{"n_layer": 8, "d_model": 128, "n_head": 4, "n_kv_head": 4, "head_dim": 32, "d_mlp": 512, "vocab_size": 3435, "activation": "squared_leaky_relu", "norm": "rmsnorm", "norm_place": "pre", "norm_eps": 1e-06, "positions": "alibi", "qk_norm": true, "attn_scale": 0.177, "bias": "none", "tie_embeddings": false, "parallel_block": false, "extras": ["some layers without attention", "gated attention", "value embeddings", "an embedding shortcut", "learned residual scales", "capped logits"], "init": "uniform", "init_std_qkv": 0.0456, "init_std_o": 0.0, "init_std_up": 0.0456, "init_std_down": 0.0, "optimizer": "ademamix", "lr": 0.000931, "lr_mult_o": 0.807, "beta1": 0.9, "lr_head": 0.00469, "warmup_steps": 559, "schedule": "wsd", "decay_fraction": 0.896, "decay_shape": "pow", "final_lr_fraction": 0.1, "batch_tokens": [8192, 16384], "seq_len": 1024, "doc_mask": true, "train_tokens": 136500000, "steps": 11481, "dataset": "wikipedia_en"}
Each number is 500 + 25 x the weight over its row's rms, rounded and kept within 0 to 999. Layers, rows and columns count from 0. Numbers have three digits each. The size before them is the row's rms in percent of the matrix's.

# down: layer 2 MLP down (transposed), 512x128, rms 0.119, rows 98-150, columns 0-127
# up: layer 2 MLP up, 512x128, rms 0.14, rows 99-150, columns 0-127
down98 103:543543483499517513474517488502521482520492488493532485473513473486420497477509518497516513503520563476491501510455508521527499488452515514493456440449506483483501472530488502507480528492527529509517500541470462497511494481563501502510473495471463466503496497517497555511566502474482468488492483501546495496525485524496492476520528490478499505495504513467503465476503509526521529473546
up99 106:505481497534474508462509516515517514554485529483479495488510545455529483520541527510496522521503501536497498468478508487458534468519536508486433470483568534456500513524496516455478503490506510530483454512499501495548479504468544483528518542518507509550516477500496509498489495510526494543513498521520488496525502496462511484512487497505444505517485493487478537512485507493565537487497
down99 107:506502475510541510481512511500476521497480499482508519514564536520512443499465520490488516476481509522547504531506507467507531511498517498516499499506504497490517525473540483473510506456525464465503517440504507544522479512500495518499512527500507463504486461531526458494500511549468524488533473546466540483512497526545464501543564518487474486470503463486507541521509534458510523502505
up100 095:514497502492505483496485481544523510573497449505480492496509513548480455485463522483499491571484491513510486477529512479505528487485488529487493477464508485513448518557482490510497472534531500480460507486484475499482491504536466540488468477519543465511487488500465497510527499505500480465539482532482489510469517450532492484453472520496502537526476513490491482504508466464496559515496
down100 097:519527507507501478479488497517490505519527539508487498510521469486530482489483479549480509479498524485506483488473509509496477539503530490440470498481511476504529472461551531542453487519506505476464537499537521512503488514525486507524508532472552512484477539499530456504477509527520460509454477513541542519486547507519450528441489494495518472501502512476497540524490474504467542474513
up101 103:475480497505526515496540492483515536486512507505501517498530520461480532497486518523491480514469457544478505537482508516506505478521503463443499499480556504484514518457459455525484520537529537505532468494479518493458486475526444486488488520515529557484483540470509499473494511495543528489497511500461499515518513473537504504478496462512508464513554531464507528501489524470493545483471
down101 101:525506499523535502491503515478531502502509534458477536487499527556462507481501512508507511545508515522505492516500500466485521522522527500531517461494490513470544500550509522539507494520487503494514488528472498524437510456500496488457511512534519487487495477461513504480476456520469508510466557487497493491503455475537458526540473476544473516500522493503522443496461532500486487442504
up102 092:473458500454514537530501509458493498499526513481479514494510507521488537486494471531529490495451504490474517480474503486472472466486493457453447484503499478480484498540549456515526505495505460506549514495496537504455473512501467482492510477529475523525498505513479479514476479479496477511497461518481442488483500477462452524489539512491457505507494495513433477494513498509513491530446
down102 093:497497494478458557476516484483517542483529522528498549521477553514537532493451511483513467516523504484474483484434537520528505511513490517481515534516472497509505498511508493415483487511476504515501490513474534539524531512508503463482471490524526455504504506502514509501490530508475462540501514467513505515472508477562527504495499487525530540486452523468490492518488499512485460498515
up103 089:457516493518530507535519552532515482497490507512493505546514502491530502501467499517554514490477521517482487525508507551516486510547525490491469585490462502509542555485501505471495481487502509464483505508527496523549520482509477509529494532478484539510513524483501512497524477518423535474467466500518500528510515504473510484473498503432472519518533515503481472494523493489483509501472
down103 091:504502511538515453520489535489515546531490432515479509500494490536476497436534501506501517479513522521523489499535504537494518453516482507468499511491487523521483486491524512447500521490507530468510534525507498478534501482497490494463496521488496553461515491465517496505475491514430478513470539486470512508496499525475537477571509483490495526507531492509492531466538524495476487542532
up104 109:496482501533491513504524494528521511484532518474497475481511497491511516476481480518559510486507465489466461502471526529500471512548527463487521496537467507568506452479523534522486483492468510452497476504478547507501492520478468513511466510462511502532488534518508482464503541485502536526577491507510468527491490516478515496487478504474477476469480522507528539501513453496461460520513
down104 109:526519538493505472488465492514542503555496493479496501446516408483508499505513481555517506524523493506540460508458502529488523511519489486478497517505504496483531447513504537491512512497457505494485502533486475522534467481491440527518488469467528495504511518542474495466451547492507488478492522497521487552532490511467522513527488495505494507501521494488515511520502492497464554525495
up105 105:504467487544504503506502506497517460521487541486464469457512498512512513549509479536512507510530499539512469518517508485537494477514433516532457482522494490543525465515482486526495481524491508501494554546512505478486475507534490525504515475452482511517493472484500468490489493524523456503485552513484485525475505504480553464469514548474476485516478478522477498447527520456539513503494
down105 098:473523507486475484483530513526529501470492477528556554517532432489482501462499467492508480505514546482499472473494499536471524525484511479443486504493490494500502524528503484473510506539496493534471462479497494550454498517484484456511460478512530522522470469501504495497497520498477526494512480510534535486526527466515493543497484506515521497517495481473495513474518492567478432524515
up106 105:494525477501518459529511503546482500492521481506519487490513493481531507462495470506476480534549514461491465491553510459510483493517466490482515495472488500540469535550494458502467521474467487498492562529483502528509531494507482503503538518502491521506484513482410506514523478513540473532519480503521535472477505530495482466475497522524511492514528447506506491452473500485485503467532
down106 106:501525504498485468460492523508484537492520509523458496483467498517529531448514533517452487533522516458484479512522491483510489568491494469471505502487521476524476521481536507484487520556526500515512514513481514514461520499447467521479491508531509479481499524523518493511471495494480477488496496510506492500488459502489532527493524493484465514519533522516573475460443501450460510498550
up107 099:508465474498510502509531496511557523461483470488489482512525498478444490513478528506495484477496504464535484497481516443501518499528497519486485535453551540508490510472438539504472521483508495506479444513465483488499439468535503522485417510487487461467490494523532504518488494490464495503486480489489501485513505505488529489500492529522464515519488513484476483502470441490530495520497
down107 103:508487502494543515505517545521546500483492549493513493493487496490500526526498492506462508464520480467567500481439512482487496475520501497514466513502518530505530473462507494542490554498498476543480505493524440506462473427477475494481497489507529474465456525434499505468536504506524524501493483509504517513501488512505518513505484484507480510519493495511534501523445515545520515537504
up108 111:456562489487548473504490496485528525522524499493497548452472504515502493518525482475491533508470515510512496547495514512494507564483518478471528514491522547482529474521439495509462515453501507526505542490506502473492508474516474483495507538540515496482511504501503503497499519518530508498525448550482500487474488473451479464495423505496537475511469511501475484531514502503513507491532
down108 105:557527477517495498497502474509499504447556501458485505515506496474509509495519466484482538504484534487512489524511521484482514513496520508527472482536537549507534491519519519486509468558493513503518520509466468483513520538481501494487492531507506470482524506467470532513502490484534526507476472537454484550514485511460436460507475531496491491510565509477506466471463462536504512491522
up109 098:490491486467517518477485501490512470489530489517492488496516459531520561467488506506502521513480514505477501476485429510486522480522471503515467507487459532492467528541508508504525502495466490468491504443525555513529465488533532532509505529502496487524525547481471455468478483500497502497520468518522498517455503499509484519495450477530468512524531529434487510473502513460520528543490
down109 100:515504546486454493472550533525512523522464501537524463524488478479517499514487503521527539511488493510399512492454502502523485446501515503500523513491496492453518485559486499511518485526509454494478549472510505482498513497528551492520489478471506529539499493521502529496477533498485510528495503502498482511521501482486529553546503526504531530508515488534503493481462465512531503498512
up110 095:494479503508505520492520495517513495490531523467452529498481497479511502494535509494522535473516536483531506539500532535491525491488430540464487498506446526537485501476542535502467520458464476548505501477513466535487481489507503483503511490535451525473513548487515515490483428478472518473470535517518495496487471482469496508503558502499493470504506491515464497507526472474534498477478
down110 097:511452485479520484494498496505493510508479524492518489466539503520501508519502480499504538532512494505487531482538467498468473510483486480473479455486540556515532512510572510521493508512496450516490520509479468518503486444493450455478502536459504520510516502512510493493512503544465535525514487478556537483503535498501486512436469496511506532537490459482529491472508493549484535491506
up111 124:535474489481551520471522505500508481504516487478456512427493466502489478517456525476519453499534499534469505476496479533478485491513477526534508502478515477562509478491516529513506508486540474449488469496539517497516503521486512481475478516543543526546454471502483546507523502474487486491485490474516525523493477505462483487489502485508517449552508477509520508484530496475476544490488
down111 114:485499550513515523522487458526511512516486502484502510499508465479507515499465554482471539485529493498514490495506526551506513488529499521490486474511508503480519464487487529528497515514483447536492538475551512507533470506519449476519497525473499465501521561514489478552533492496496504506468515462518512526519560501432503503468511496478520499493517519423503513508500512507473540501526
up112 091:502451499509507466483525497522470549490551492507503514543483511542507508475473472462512520510497480474457478542509441524483525549494497471523470502523531520456481476496514495489493534550503497454514519467507529463522532500484466536540481511519502520468528483505518468495488570478514521453482481481462502503480519505531501520494504508477508485498496483504513510530523545488509466486486
down112 095:513531525488456495485522541487470489500504469493511497504528473521531490508516508484486516510475507512503508525483477477456485488447493450464493496511499482501506460418494503492514516481497464490491491506508490492555495488476463513489492504566540500475473507484465472503481536530533516499468472511499518471494483500539559537518509484503496509503530454467543518491574525490486476502473
up113 091:495510486516489522514515538463473475471491496467516510478488481485470539508446475493489519511477475553524481489501531533456492507514555480523546463486487482473535501483474423519504499506504529493514535465489541473485500465468501552525490522537510556511487526527473470475522503502515481451507511515511506513499534504498473486457506502533472543482470515483481500485472491488476510504511
down113 096:509532509496499468509512472487556503481503505520521486496542510493478524518494483454428532494525474477472475514480511530524541483531519488492477464565486502499509494524526478494550520494514487506513500529464519486512466499466472494468501514525501524478504507558517483472511460508502505497494508485494520470536528503447502478503535518510495472511508522453518480490499516542493539488581
up114 085:502509510485494505474458557481464538534454490513531487523491468492568469510510438531497508471516525528512497508525475465510514554493467479461483501516508482472498496529491493547517497451470500502494514461488488435486517471480500485495503506503534534508474504510496487479512496535499511515485528527475521519501511530488520528534517553506524508476530446486524498487537513515541504492482
down114 086:491521511506511485470542469542522464463548529517495466482525518523428518468482536462514512548505510462464489529498502521518509492500511502513509507465517505545474474507538464498463503524534494480483486543498472519530440516508494491510494533493509523492495467476507502544516531494510468465510462496488503477529464474487499484487496495503481519506509527534524447447483465509486496520471
up115 088:519506526504530496473514439472480519498454511520513462518485531542513484467516510544485485508512506494525504504497462489490481502548495481522498467501475500486494476549481509463510494506483455480467510505450528483466478479520520507498512497538514497469464513479532480467519485539474484597502492489516470541489499487478476535517520480537504527477548464534492470530495498499515485502514
down115 091:513503603523504450461553465472511507483523476522493463498499499498487490488513516528506493489469479522511508491518484491486518478508491543545515477517543474503491486491471510526520505515501493534512508519490506508516509553477525521508524521511522518529482503475514495469473476526424502513495513512462506490530504460538517492489509511522517486487527513524547478455494462511473507566502
up116 102:496482518512509476474515529493513538488533467502448479538503489499501513494508519541488527486516488511476490491536438516516473490498507475500442533523494481507491518476453519537487491544503505503474511474548508494513523517462496521476515502521463547510552461472472521537449488511490470489480538497489532505490502448476494512515538483526513523496520518522549527523506500463553521527488
down116 100:513474567487495533493471514512518535515509515477507499570449500466524490493484518502504531501482507510499451558505474510517458508494519456531528528501494519507507526508485489508544462517507487513487528491491491463520499481508535494508543458498486507499529522539439480549539469516543502473501523532501488519528493542534492548521492454493492482516532472519509489499503513492520474481491
up117 100:522509481506508449510483494479487482487499502484472485487570511489476492481499505483514511532516552498455490508544543504508511481501507457470489500456552525493521506501499476514496473486493461494523552469471520506473464483480451517472489503445483502500501556501498480479478489471500480478512433528496515497521512494504481507476469477498466497514525480543474509500461460519490446495452
down117 103:498506490502517466489472502499479535503476490492474529464485463537523494488467509495528492528536462491477476489508502509496462505514503489463451480501528524463476452500455544499512514459456547515508574471442532497501513500476503503493512453477521512540501502523485509509441504489496474493513493489483479491493505500495479503514484453496486497502538505540456559456495495502498496537532
up118 110:494509475453534488508516502521485525501507459521466544490472527483502469469475453459512499467521498491483476525532514498509491496508520516531482500480554481519515487548499499489505534445528482474523529510478514543522482456507474489434500484507537515534538560498535541496504518468487463493482462499468501504484534471494515475477475486541519535507467476507490486523491505484494524516474
down118 108:501494491505570557510509464513465507472509489475468526503515464514475500488545454457468508486464493516515471497484524514486510549486477483483461527502520518489519512467507508526478540515546511484546490518482492523476507479497463483498505492492502483537520503502507522578518498499506502507514456480502522538500493475525446463511487547514543496485521479512469507462468467486525527488503
up119 101:475488487516540497530512466524517495447532466423472557464499516506511460514483504500530512514463487470500471497513469530543492475526494502498461504576477539527479488482532487537485523493515499526483485503513497528530555516507487488514484502541499541488486541482485486487504478488527481502521544521484489543507544511499513516497499516466471511525477487498478490512517528499522537470510
down119 094:489502473503539504473516478487504496509488534492458500481517512543519469512499547538575505529528542465480492519545513521518505496542478481472470483498458486511474493503489530535501562497478434491486477514474484545492518502529525467473478515513473499509463494485520526463449553483507497488491494473493469494474504511460488474506517484496506507485520498523517540505470508497465525473528
up120 107:523533495515524487542518488479550494486486499498500486528477493503491525503486535502509495483507493459498488507531455522532506494521505521479476522478501474491530511473498532533484489516491467487533512503514480476495469546541509549508433499499498496497548488489577480538495488515518506492481501461503550543496505471507515496515502471476510443488503460464513516485509496499582546468503
down120 108:505463489487487501498474530511520536543484508474505487537535505531486500477485507437470523488536525466519528523469523541478508487509536508512469527500515520491509493503534507456460484520493447508503511482487477530512469499526510469465508506465521547439520482456506497513474540553485483494485508476481508477480491510492491468544503517518530541536475499486507491559527510527485485510539
up121 100:488508517516513519484472472527473520510545494507534488540441531516524484483477520544497507490479512472483543502488496485508519490501478462535499511493486496541521477520481477536480484495537479501472492488547517483452467490506515470551466499522508539498438494495523478489523453507481485532484522526536471544494493508524507478567453557498477500496498505539496498496487492455509506485517
down121 100:514478559494474504482494504456473472498501499592541477485457504503500492463520519529525500487492491516463497490541481472487454515506472471473522476485499451498501517478508509524512518475491493535511484532502454489516502530485488472480489514520461509473496499503486531511481504479507508497493545493536513477543543456561527494453485528532533509514504510495507460471514488534492463515487
up122 091:493480494547507463482546489539502498473516511453491452524525456511448541490490516495476493457488507488541517495512507511533517524521491511501516487508469502491510520466483517485465447508534496544517464511477544475536520522466470497471490490479517487510499513505476494497485454502538444461500500514488573513503513502544496520525484508509491483455487518491532523455498488515483482476534
down122 094:491462500495499511488517498512476529540511481504495513475476479508485494457493485491452483486551519484492483530495515485506478494505473508435482499502479534500483462501498503518472479459458544467505512489533506480494463495471504489481537478511484466472470532512516508486543525529505506487521487525459524511528503530545571510528497510519488519492533537498523462440551486472445532512505
up123 094:497477508514541506488479521516498502479485517487507508530544465486488500516524517491505505486516469517493502473534529512482481499489504507492439531472487455500529552524504438491473545460506489522479504484491503560523512466516464487518469457499474471526532500540514453461551532495518493527520531538495511467478484474526502462516504490489444536523523489531477491488478527494471510479478
down123 097:486491521480475467480504503475492520507490499509530486518507495475516479518486512497523500489531489487487515547496510529499540521506503445480486497517494491495510473510529548480461524525506561526516509515502482435523460458479507509540499474505495478481527496502545450489522496476523494485491506561517476532492517520439545453512498507530463538478493503472490537555537491536460512507517
up124 085:496478470530500513513509485505522519457530512496514486518554504497524498489480512474488516501461489453500471467539506482544524528486538493542518539507537523504507518490549488495505497520478485499492460473435494530476513506497513471487480481533553516442472477496477513539485451458487490474526509464501535459506445506514504489502485487539512486509511483530521519479476533542531508491498
down124 091:478512490497503479500516540493505512500503476503491506511500465516504494468488465465459521437487507476503454503495533494478497547532527434515540463507490474522483515503523487498541502483484512471483489497445503548479464493487496484512502493515582538494449490516546516486458523476480500462505538520454521499516470492515497486548519519541494482498518463508518512500464514487509476496500
up125 086:500472494477524501518437463473525517539506522487461503475477495490520522497519484462517524504511512457472539470501487503496507497463485476548455488484437536506509509506527521461506516495503457480524490486541499530480461502481530455496501490525530496510556480512457524510512519509527455525516530462496504493528510491498511515495480458520493514525533477526490540538531475490500511480556
down125 090:560451518522459536527554511513467518499492476475534482543490488478504468493537502488488513474475527528490495514490522505484531473486497506477533508516535501498489450485506472497477442517470484525471535532503494486517505540474522526515479518494470489450540539518536460478499496497509554514494472543489477514494467509484477532515471488491508480518525533500459512531479468478492486514477
up126 106:453495486487490492504492472475469487523530487488481522535468509503526491515514520538518450460507507441453519465487498561508484518492495491532515448499496515493485523530478502458501478519495483558503545511503521493499480470493498465510534501491448515522500558483546524552528489527495514514498474489512513510475501498498548531518478501447523471510517543496462498488487533473488523495501
down126 108:520469522550543494525465466466528516481531521513491504513501552526477526472544517492519546494493486521469541558512482466497503517500505531505548480514481504492496489514511495490512515526462490503447466530509556509470529543428537500505518476508503514490526477494517529493550515487473531498507515526519477518533535497497547496487502507485498482487522554485501465516496493497509500486520
up127 104:498467488481514513491509524496521484517459508528482506480494541477492500482527493470494500492514496540521506490516508515491489510506535508509527490511464481512485463493534552455456525473519512504459514520500539516506512490481498484500459455516531462526469475523494519457566543525487530508473431480485457492516504508433497504538481455518508542473486481516501497452509527471525496520501
down127 105:544472524515515464517502492488467523518488518519456499515500480445533496469489530519510541409501529514467489535549497499555502507488474497491493517539503531505519519496473498510496525482487490477469488497441488561511528513469481526525542501528464495487490508525474501471544504505485487491468519474499508514518481534484489493495483480524477489526474472533503487503486540525502547486474
up128 095:518476497513503514492453486512512485509504498497489521500493446502504482475459524460504463509535535463498528505509450514521539502530469478491467544508461519471484480509506504541500523468499468502499499511511486537476484486475506475454544535542496525490557539481456499508460514495490514518450527504486512461486472512492503479485511494506457496542566511534486521514533505477524515526464
down128 096:496504543469436549476495539528490524492493529519505479516500536444502486520539495493478487467516474501490468497488521524505439468492436539489511521494493498481522507485463491509519469550526464544533562514532562485512485529493511499508487482468486479464528516513503504496540485539502472518491483504521504517538522475488469489495505509499520492487485492460506513500460475520486491518504
up129 118:506489512447518546475460436510541500514523504485496471487521443464530522482471556483556522505505517532534522490504490507544510489535471488502456490537529528500532482510476496522487543513500482483501480487515474534526505511497445465489471502518482491486530491498485489501512492492463488467509473473517532528493496502438489524501532518525500489516491496531501511482472518540498549479513
down129 106:489517545461542504515502503509551500495478513508527489483498468462503487538481520508527499506455516524516542482487507507498496510511530448505492511492498527496546488527484498493475494476491497471435495503527406487520509498559478467490505506526475496497509504495480467493467492533492475425465517521482498542469500488486510549502511475495512475531480492513537502540494477533479518498520
up130 108:489556493529556511498479548506470489480514477517461504506479495577488496464498448520508519526511482505516493483513498535525466500486527493502513505534501516542474479542494493509471498480507499500517503444474501513493441503506511502479531508471512482500502478502493470509502520498526489501527484512552515486490491515497455490545526560507507548454490550529484534468478511484515479479543
down130 109:458510500504517504504524494519494491478504531525517496467464533563498483526502509495492484540521534558487508490541520491468541518558540501535495460503500485482474489527500506532449501464532476492498532477469542494481468490519486504508495483527512506529513465522542543458538512469474465503511457473511505504547497531488491512510488503490518467502538492496509472476505529480564518501491
up131 110:508486493509525492473482506523464497530530508497472493470466466558481515475488471535472482541532497493479512528507488504477519503504489525463530489504483473478454507480499551496472503522500510512502491529488532493550532538474514524506524529474513487517515513457505520486556485482490499524547500524534548558494463536444530490489510498468490527466530532459515514485482504527523510482530
down131 108:545475546501489442479481489505461495493553469458469455498504529507509498489518522538509492513515510501511489516511517504560474546470507496482516480500522518487440465500491511518473503479518492499513543482512480517514486516521498461459529515506481505488496497502522479532543506513474539513483483521479464495524496515446458485484447523497532470509491512500527437535480506554494516481491
up132 105:526480505540509488479493486530536524517504503520499417505464522464530515523493558520498471516452496495491501521502521495549463496494516482484456500508512494499504506491508524468493511497484501519466523515513524516482550486489498524547494456506505480550501498502502504487464475554474503510516484520502541500468511468488498456548525478461503513454543493491505484478446458498496496478458
down132 105:493504507526497478453467472519510513498432476510481539528504531503526495489463482507489489456466510516529482488479530525477548469487477514488463507509497528523508514496511539502502474529491501462487512478479503507517496493537504547522500486523529458519450534475467518511512472539484473521491513499459512517437525501455490491530472487550450481510487494517449502476467498476468514479518
up133 112:466487481488488470498505488518502484495457480497480494520468502557492530526444535491518495511476539481514485456497515456494441458516508550498483497487524489472502476491533492487517503452494507510503471467506503519471494494503510474479466472500471499490531523486500490517458456480489535467523465514516498544539520489505498494533510464562471512522514469523517516458469522468528460532473
down133 113:524525456493492507484515463541498524544504516484480504525525487502506520495517533532496527509470496478580502456494524499488504499498537540538488496505503508493535510476532505505502500466490546486513517485485442536515481504512497531472471541509543470521469554471488489527464501545509524520520529470463521528465496542521501490493526530536485498529507512502512485459499485519490443513489
up134 102:450524464493495496500517514537525507530512434513499502518492528544519558493487546495513494503479534502508485494471505531525520501477475514485493490528476523529526483480485488476466545485549514497470498493507503479501531506521519504471497524458506477496493444504489449456507540518486487459500489519488496495521497544525499536493474482476433503485533508512449513514481536455489531529516
down134 102:502535495502524499523506477525505466479527507524487506502497529513531514477481555500510497508483528490514514498455501548428509488503457499459556474517475493503484558466486501499485504490538467441500486455493470514485477499556533494489508554496491495519512465542484515481489504473475412497486478507525514471530496483504487498524494485483489504494479490551468506501493510500497500510536
up135 102:507505488484529507537496509501549503492513469469480525437513525466469509437481509505527503491521507537545462463510530493510532511498489515505461494506506486479482471541506505446528542507510470480531497521516498525472477480517436502534470537475531515522513494452527510490511478499500455500527476496502505501496466497476511493471556511500540498493464507489504481458475480501502560506476
down135 097:493498603506477519482466516522513514498486460538493500493477464491484487494467536499476507504524503469489508496513457495500512494507449450474483500495499496464514522521501486483509472533479474523489533470544550451485533483510462470488502495506512534433514472488516466509503547528484493477494533500507499507492525499491469499475521470491497537491500512443473501488483495499513535550501
up136 103:519464523514523545496487514539464513525545533508478497526468493460530478537522485508509501519502528507503536475484540484483441493514549504494476543529455510468439505474498519465466541438522498489484498536492532556499533508480497473517456471530524508520488484506516495476500460493472489511513495523492477459485509529489481506535498494516498492498483465547510530518499514506492506481492
down136 104:459491462476497434511471535474516496509479465540511499528501524497509505493482523508507512493504520478502513525491500518521550469540461499497520551476481520501474466470467513449471514549481480500492553457461517513501497526522515502510513540502471482462518441511457532481511516492499486492458484512519500497501530520470498493514474537508496477464497472514466503494551546499522483522477
up137 096:514481500537497530500531493448516504491482509495498526499443514486512490525466512498502474523491494459531490491566473511457498446464482517499447506527521487501503493494555527523486514438521488534524479541488506487527515523496491499478503533499481501512507531493515524503466485573514506502509506506480529495518486501481482498487450491471447527474471492535497480473562500512535503466499
down137 099:508483520528493514489507525464481494488457519526488495501507530479490523527479445525487467501503442522446494495488511497465514494519467520503488535535538506499512490493520491526552500505513482476497497514503473521544548464494550509473466488489524465495515506505540528521468509525496477487534534508478448489537499520536535555514520544526492556495508494536521481510535520500522513484463
up138 103:472517502525499501495532485475454484512499506508524499491510507489461561475524525501509525456459520488474534547536545519520494521494480481468474509468513463463473489461505468491503494498467507475494496480563527515456502483479490527474488530478487486490469481479452517485436464511478513508513490497491486484487502469497490486490551477560521465502442502497477474520473501509527502471509
down138 104:577547467491553517491499500512481485493511490499502496507479513555507521476500508506545477493446485513538493509506506484513515494495481507481506481514521445499494496450510538496494444529495502509496461499471525509442503511461510507485501518493542497522455505529510553523470488514530534505504439515455531473484492522516532484484489487501457494517482501488456484479483471475519470470508
up139 101:451477492465509478492524478520517505489531520502488468490503495522495568485529517478534513507484509488537483492463495555484541512521507503496477493500527514506515469500497519465501489510510506488460484534506513529499485490484490485498519463557452500516457499489497484543473536491511539495490544538454457485485512526554473494491534518499527449557477495504471510509513495491474497541444
down139 102:496525512503494545512496521475497567528509477490466512579502499561499522540512516492560483501523517529538497484507516518499498478504467462494546486471522536490515473508516491489495462496480512503508495508524455514544485488459480462526502527523511521466503500507492483489557510537507540502497501532476515539498494514515524546475486475504530526481499503487535503535485471491548483482516
up140 105:496500461503484539472501512492520496459509495532504506491495508517485490446500516528496454473472485486509427546502493518496520526488514542532530509512506550459514488497485512549531502473533511507526532501490530506505526515479500497496519519531501453560446489517498484544474537493499554524513505522474480497509481487498457500481554487496485523487520503477511507510496522465539510494435
down140 107:546517477528468520509498510469501537486536537489489478532496546487496502477485527486521488524521494489503464495485503493512491513510478498515525499486550538496488545465493522463532478487518493494464487482504497538525477571494530489485486532560496505450487502506515502505554455534523491505491500513458493491491440493438473505482493518439474464502508484525520485513479486512486532529488
up141 110:494514504507496503509499475518503528507501502499512485478489528493536478481513496521544513482499479479497508492486508528513518465537482485531496496478505508491504473455529521485474494529543436525482472497508549497495480507545482483503444539535505548518468524470511476477503420485494546476504496533536474518518523513526559502519497549468463492537518529463494496470470519479541512482493
down141 109:491533501505505515512484490459507475488510498545498521526461535529489482433497515549493527490485485517477484513547488453514500521489487493495532479489501508534477516471537481510503500480509502465463492516528445536462468491485499466499513479513509493488480483506515503500497442506480502457473477558504513524542469491522518492470472488484508478477536486538516441489512540477563511475477
up142 106:485479481517508526505518478476519484455501469450514500501519457476474503511479470498516435498497517558467518471543499493473472477528502518495476471506477552490522517529505457498523510508535496477483496468518510503508481480472490488504536475492476479514478504473506450474530514497468526471405532534533524516471501507491505510469527473490448481541499537485504502503485519507514497515509
down142 105:511497523475551500512514498505505519471490466524492464509475526496490485530465523485482519510551477504448532473529484543506519507484494509478503513518461502489510514517490479518501485483483459526481518493523505467530503459479456508544504455494439507482518527487501485543522486499537484524501502494496458481511523500495486485509448529537480463507503534519471488491580539550529479513466
up143 087:480532496489519491478504513514522520512501487486544518462450498490495458544490544492511484534505518498501484481497485488495491480504525498472542530451544537465518520548523498502515501523522537514510490476512541458467503480483500435525489517492544498459491494462522526479539492479516511523478479479517508505484436478468487470516469479478485532550529507515458485508536511527492509471531
down143 089:485491513498474495530554471544491472514514499452475520508493508542522494526481435510523499519478546491502510471494497510535517482521492484475478517519511468470489488480547501533510498476515498482485514495517501538502469471488522507475494504504521440481504506480517520486488501516431546533505471487490536495487527512545548527544546479490499506482514490469460509531477472442507484541508
up144 092:503499519488557479505458501495536499454488493448510516488487478464513523450503560521499538477475499506484475507524476492469483462500490530535500533511481552498529468516527441515520541493503474477510509484540504460446500508522521472510485499470492470508462481527488517507472505470483504517503540530538474480453489510494519496506532490529491505503529458535477525481469520517506502492464
down144 096:530476543521493481521481512483530542537496482527494511524506496491482488515508425486539505467480489485529508494476497469490486496496508500524492517502496534513496519444513532464461478480487543476477480535489495493517532537482489493478494504516481482509506495500522461449472474528465482513489522500473483513517448478521515555500496497434483523520502549471563495541501505487473510469536
up145 101:491459497510545557475520504511455478528521458497511517522488487543464444475441550547483513458534467479488508450472457515509512470512477507474461489463485487531521491551507505536484505501531491515490513517508511472501475458544496489516486547489529511508520496519483505508490518493505470517506508454496516513471494484465494481512503497519455481506522477506489502478513542463510488523495
down145 096:461544521526499500516518510522502488497498534516519451453521529501492532497531468476498502482488487552505492497469523526469496538508477498511522482480515494504508495534480514494489470546474510548504551452524512528493476500456512499559481486503483477520509492502540503488492498507501513543496495516548549477505593485488476483486456499505519502513540472461495476487483470482498465496513
up146 104:527525498539494500542543458505490528486471506485516461496519479521516493518518468506495484493484484478499496470458488528533489506517503524509503526456449463501501530490520486514454489501448495516539510517476514555481504492554487503493522530518493552467511515484402490525536461548520480533503469496510510485497489479502465504496494490464525513488490480516494505547514520537510510510494
down146 105:501511471511502463465461461487482496508444521520454514519492489489539500502496473520469494514473512481548487505503443510519510515477541533499500520482477511504482497475480491459525452529507545454529461530481469513468507522479484528461521511560547507497460472501496489522493489489501516548491481499504510458478467516476530482514471515462521475532525511490509477506476514535478458497513
up147 099:506434529463472499473471542470505574487508471508515508534480483456479495533517509504509522471440481454481473532536494444487523471518494505474507532518491524469479485494481478531483474501501494527487523515510512497510464513476495478502484488481487529515532456523474503506498501494493474486501539533461521492505497474487449500503489492511526523528484471509535492506501493487556553511460
down147 099:531527535516501520556447462536485506492497491502511466468511571509523496482458497489500494517526507491462481519465507533513453512475521490505506541473539465533491482507499496534521505480500541495493495477487512507532533512537472525455509457472458526515483501545473501529516473480501508457501506509528484487530504514485485526483545481509478532526491500517444520507526493484499525547512
up148 097:491464485502498442482488489525527481528512496535510475495484505478524522491468516539523534541473501495472490474520518462494503469519475470506489485471543530507477505492498464490446512491502501455471501474506523456465529479485505539482479557469514514499472500517483477505468521490517501492468478488442514460455454473474521507509490485498511475517535505503485459554513450537499469495489
down148 098:520551539500520517478508499519451473485487459497510498490477437482500528509481476517447516519505506511501526503508532497478466513499485462550469524484528498453502480487490499502516502430505482481536492460517497517512483479526484518491493467493523504480466511535501488519480550553478481534502480516484507492460535527527469525533471497497501467490538517505526501541519436480513521522502
up149 096:458525464514532469493553478520511567482498452513493525464517460488524520446516499484505518490523509491515491500479492502525506529502477467479521487524506519525524536534515495457478512515524486541525462506461471501526519490532486505450450503511514557483467503527478436515499509517480476486551467533483481516520502529475510487465515524499514507480523507529492523495498492480513534500514
down149 097:476534506539555506514527503526520515480446512495488518482524510520517496477509516504493496482444511486451535488467526469522512520493492512550486514518486523525495501552496472502514494507516522488475469530500466523514494529507496524521513504534534499535485454524466479506471468488509544490485457520474511541526470466493530482527499529493466457470535530561542483520480507483517535506513
up150 097:478535483498486533476513488559495511499533449450496514463495480507485445500474499517516477502549494485504443478518460509525519501492495501486514499498495514544497471495518531480479526451506461479477486513486473468506522493511510504518522497524515477541477486475503490546497461424491460527509509534530520515499513498493505468536488532500474432524533501498492525498474482538490509496534
down150 098:538483576497495519520491483506473525516500479484501471523532539481491483499497440491483459508499522514484457445516517477428501507486501517506486547528502453502494539518538519504498488531488476519527526480510489525503488470494517484496508475518516480472547497552495496477464498502462502532508476493539570524520501504482503544492525462508491524502499481510529480494491489483522522537475